python train.py --head_dim=32 --norm_place="pre" --rope_base=18300.0 --rope_fraction=1.0 --lr=0.0038
Each number is 50 + 10 x the weight over the matrix's rms, rounded and kept within 0 to 99. Layers, rows and columns count from 0.

# layer 3 attention query, 192x192, rms 0.276, rows 126-127, columns 0-95
55 62 30 56 24 55 60 73 49 40 54 52 29 51 57 39 64 41 67 51 50 52 39 52 49 58 52 48 32 64 47 47 45 35 36 38 38 67 36 57 53 55 36 46 46 59 64 42 49 56 64 40 49 38 55 45 52 56 48 47 53 45 56 52 46 53 41 46 61 32 49 54 53 57 67 36 43 58 47 44 57 44 42 59 55 52 67 38 50 55 35 36 49 63 39 49
70 50 27 57 49 58 57 59 55 20 64 61 64 49 40 73 38 50 67 52 42 44 43 53 61 41 52 44 55 55 58 37 49 54 47 36 53 63 56 57 48 52 44 34 58 60 66 56 57 48 36 28 55 69 48 63 40 46 51 63 59 51 43 29 46 59 51 50 62 45 43 65 39 54 46 40 62 40 56 48 49 38 50 28 47 47 48 60 62 24 43 56 59 69 52 56
# layer 3 attention key, 192x192, rms 0.276, rows 126-127, columns 0-95
49 48 45 58 33 70 48 55 45 39 58 43 45 59 62 62 33 52 53 60 55 49 39 62 41 52 55 40 66 40 54 57 36 30 42 41 59 56 40 30 63 32 58 47 52 52 58 42 37 52 63 55 35 41 60 38 51 54 55 34 54 49 41 64 37 49 40 37 45 43 49 44 61 52 57 39 23 41 43 37 52 41 55 43 43 43 52 69 43 46 34 48 69 47 41 39
62 70 36 58 73 46 44 39 49 42 65 49 62 52 47 57 69 40 57 64 44 51 56 41 46 36 54 54 63 61 67 44 41 38 35 42 40 58 49 48 52 59 55 51 57 51 57 45 52 44 60 31 56 56 53 49 57 64 40 57 50 48 47 21 50 48 49 47 43 66 62 56 29 57 60 35 57 43 47 39 40 33 72 24 56 33 66 38 53 48 42 52 54 55 34 64
# layer 3 attention value, 192x192, rms 0.324, rows 96-101, columns 0-95
35 48 69 68 39 48 50 43 54 46 32 49 62 41 64 56 56 43 50 75 58 46 51 50 46 40 59 46 55 40 46 53 47 48 49 41 47 62 47 38 58 34 61 50 43 45 52 40 48 45 47 60 53 62 48 48 39 47 41 58 66 39 57 41 50 47 61 57 25 60 66 59 50 41 61 41 31 36 62 71 64 53 56 40 59 60 44 66 38 55 28 46 54 56 50 50
58 37 72 67 35 55 47 55 55 41 48 37 45 42 50 57 51 58 42 36 34 50 54 49 55 60 51 39 61 51 63 57 59 57 58 55 65 53 61 49 54 45 35 49 52 34 54 44 58 46 60 47 25 57 49 58 60 54 66 52 46 43 53 69 58 50 42 57 48 52 50 47 50 55 54 35 45 54 62 55 34 48 41 37 50 56 47 54 39 58 51 46 59 47 54 56
43 63 50 49 62 49 54 59 67 46 55 43 69 40 46 51 47 54 37 68 37 51 52 41 46 44 46 34 61 62 61 32 48 53 48 35 50 66 47 39 52 39 65 40 48 59 45 65 34 43 61 43 58 53 59 60 30 53 60 58 61 53 61 35 60 56 49 48 59 33 51 46 39 62 41 60 54 63 47 46 53 53 66 55 42 49 49 41 52 41 61 60 49 64 51 36
60 58 53 50 35 47 40 34 55 37 54 54 35 49 55 45 56 38 56 42 68 44 51 64 55 46 64 48 58 46 53 68 39 73 34 49 63 38 51 42 42 47 41 31 44 42 48 64 51 39 57 59 43 59 45 57 32 38 41 58 53 59 36 69 51 48 63 45 58 55 28 50 58 52 52 42 50 60 54 56 58 53 39 62 44 44 39 61 64 64 51 57 50 71 66 48
43 63 58 66 49 59 51 45 52 44 50 48 51 57 51 44 42 59 54 39 64 58 59 51 36 46 35 65 43 36 35 47 51 46 48 51 53 48 44 52 44 54 61 33 63 37 50 48 77 48 57 45 49 40 53 56 41 68 53 53 39 57 49 43 51 46 44 37 47 51 66 58 45 51 39 52 38 48 46 47 50 61 66 44 42 50 55 33 49 46 63 48 35 73 63 55
66 54 47 50 41 53 62 51 34 55 61 33 36 55 59 56 44 67 50 54 61 51 52 43 66 54 57 39 42 37 60 61 59 65 44 48 61 59 53 60 39 52 35 48 48 44 35 70 43 40 57 52 52 46 51 55 44 37 36 39 54 42 46 42 34 54 49 60 48 47 40 57 42 37 36 48 46 66 47 40 42 43 39 27 59 53 42 58 61 42 58 54 78 38 42 52
# layer 3 attention output (transposed), 192x192, rms 0.303, rows 96-100, columns 0-95
54 61 48 41 52 48 41 61 51 58 43 39 56 52 53 43 43 41 45 34 52 47 35 44 58 41 54 52 23 69 56 39 46 48 55 66 33 47 54 57 40 55 35 42 64 43 55 53 76 47 55 52 53 46 53 45 50 56 45 45 42 56 31 38 68 35 33 45 38 42 49 61 58 41 47 64 41 58 38 39 49 52 26 55 34 57 47 40 39 44 51 54 47 60 56 42
26 51 54 58 35 50 43 48 72 59 63 54 44 58 52 55 43 46 48 52 61 48 39 43 58 35 51 46 33 43 68 24 33 49 54 33 50 51 40 47 52 62 66 59 56 69 51 42 57 52 48 44 52 50 51 61 51 44 43 59 45 49 46 43 70 50 64 39 38 58 36 60 41 58 34 54 54 46 72 41 51 54 59 44 49 32 47 57 65 54 58 49 47 40 39 48
32 42 51 47 41 39 58 51 50 54 65 65 49 59 50 34 48 38 56 49 55 52 60 51 47 34 44 45 54 33 44 73 30 42 46 57 59 59 57 47 43 44 52 53 59 48 55 54 60 39 37 43 35 52 44 46 55 44 45 52 44 42 60 56 32 55 50 46 46 30 69 53 61 41 63 45 32 43 27 31 40 54 40 54 51 62 48 43 48 53 43 39 44 36 54 45
55 52 26 47 74 41 64 40 67 48 59 40 66 45 27 55 58 60 58 45 45 40 43 33 31 51 33 64 33 44 64 65 56 38 52 71 48 70 61 56 53 45 60 54 50 43 43 57 40 57 48 49 50 57 55 62 57 59 67 52 45 51 56 42 50 56 44 40 51 31 64 56 32 54 47 60 50 38 32 40 59 56 44 38 65 50 51 49 38 55 63 47 56 34 45 54
52 41 59 53 41 68 52 47 42 51 49 35 51 68 56 55 48 66 45 51 50 50 34 51 42 51 43 49 59 54 47 56 24 63 48 36 25 54 56 59 42 54 50 51 40 46 58 50 30 49 46 45 49 48 56 46 49 49 31 42 49 74 69 65 51 58 54 40 50 54 51 63 44 40 65 60 52 53 55 46 50 52 33 44 59 36 29 61 64 22 48 42 47 47 41 31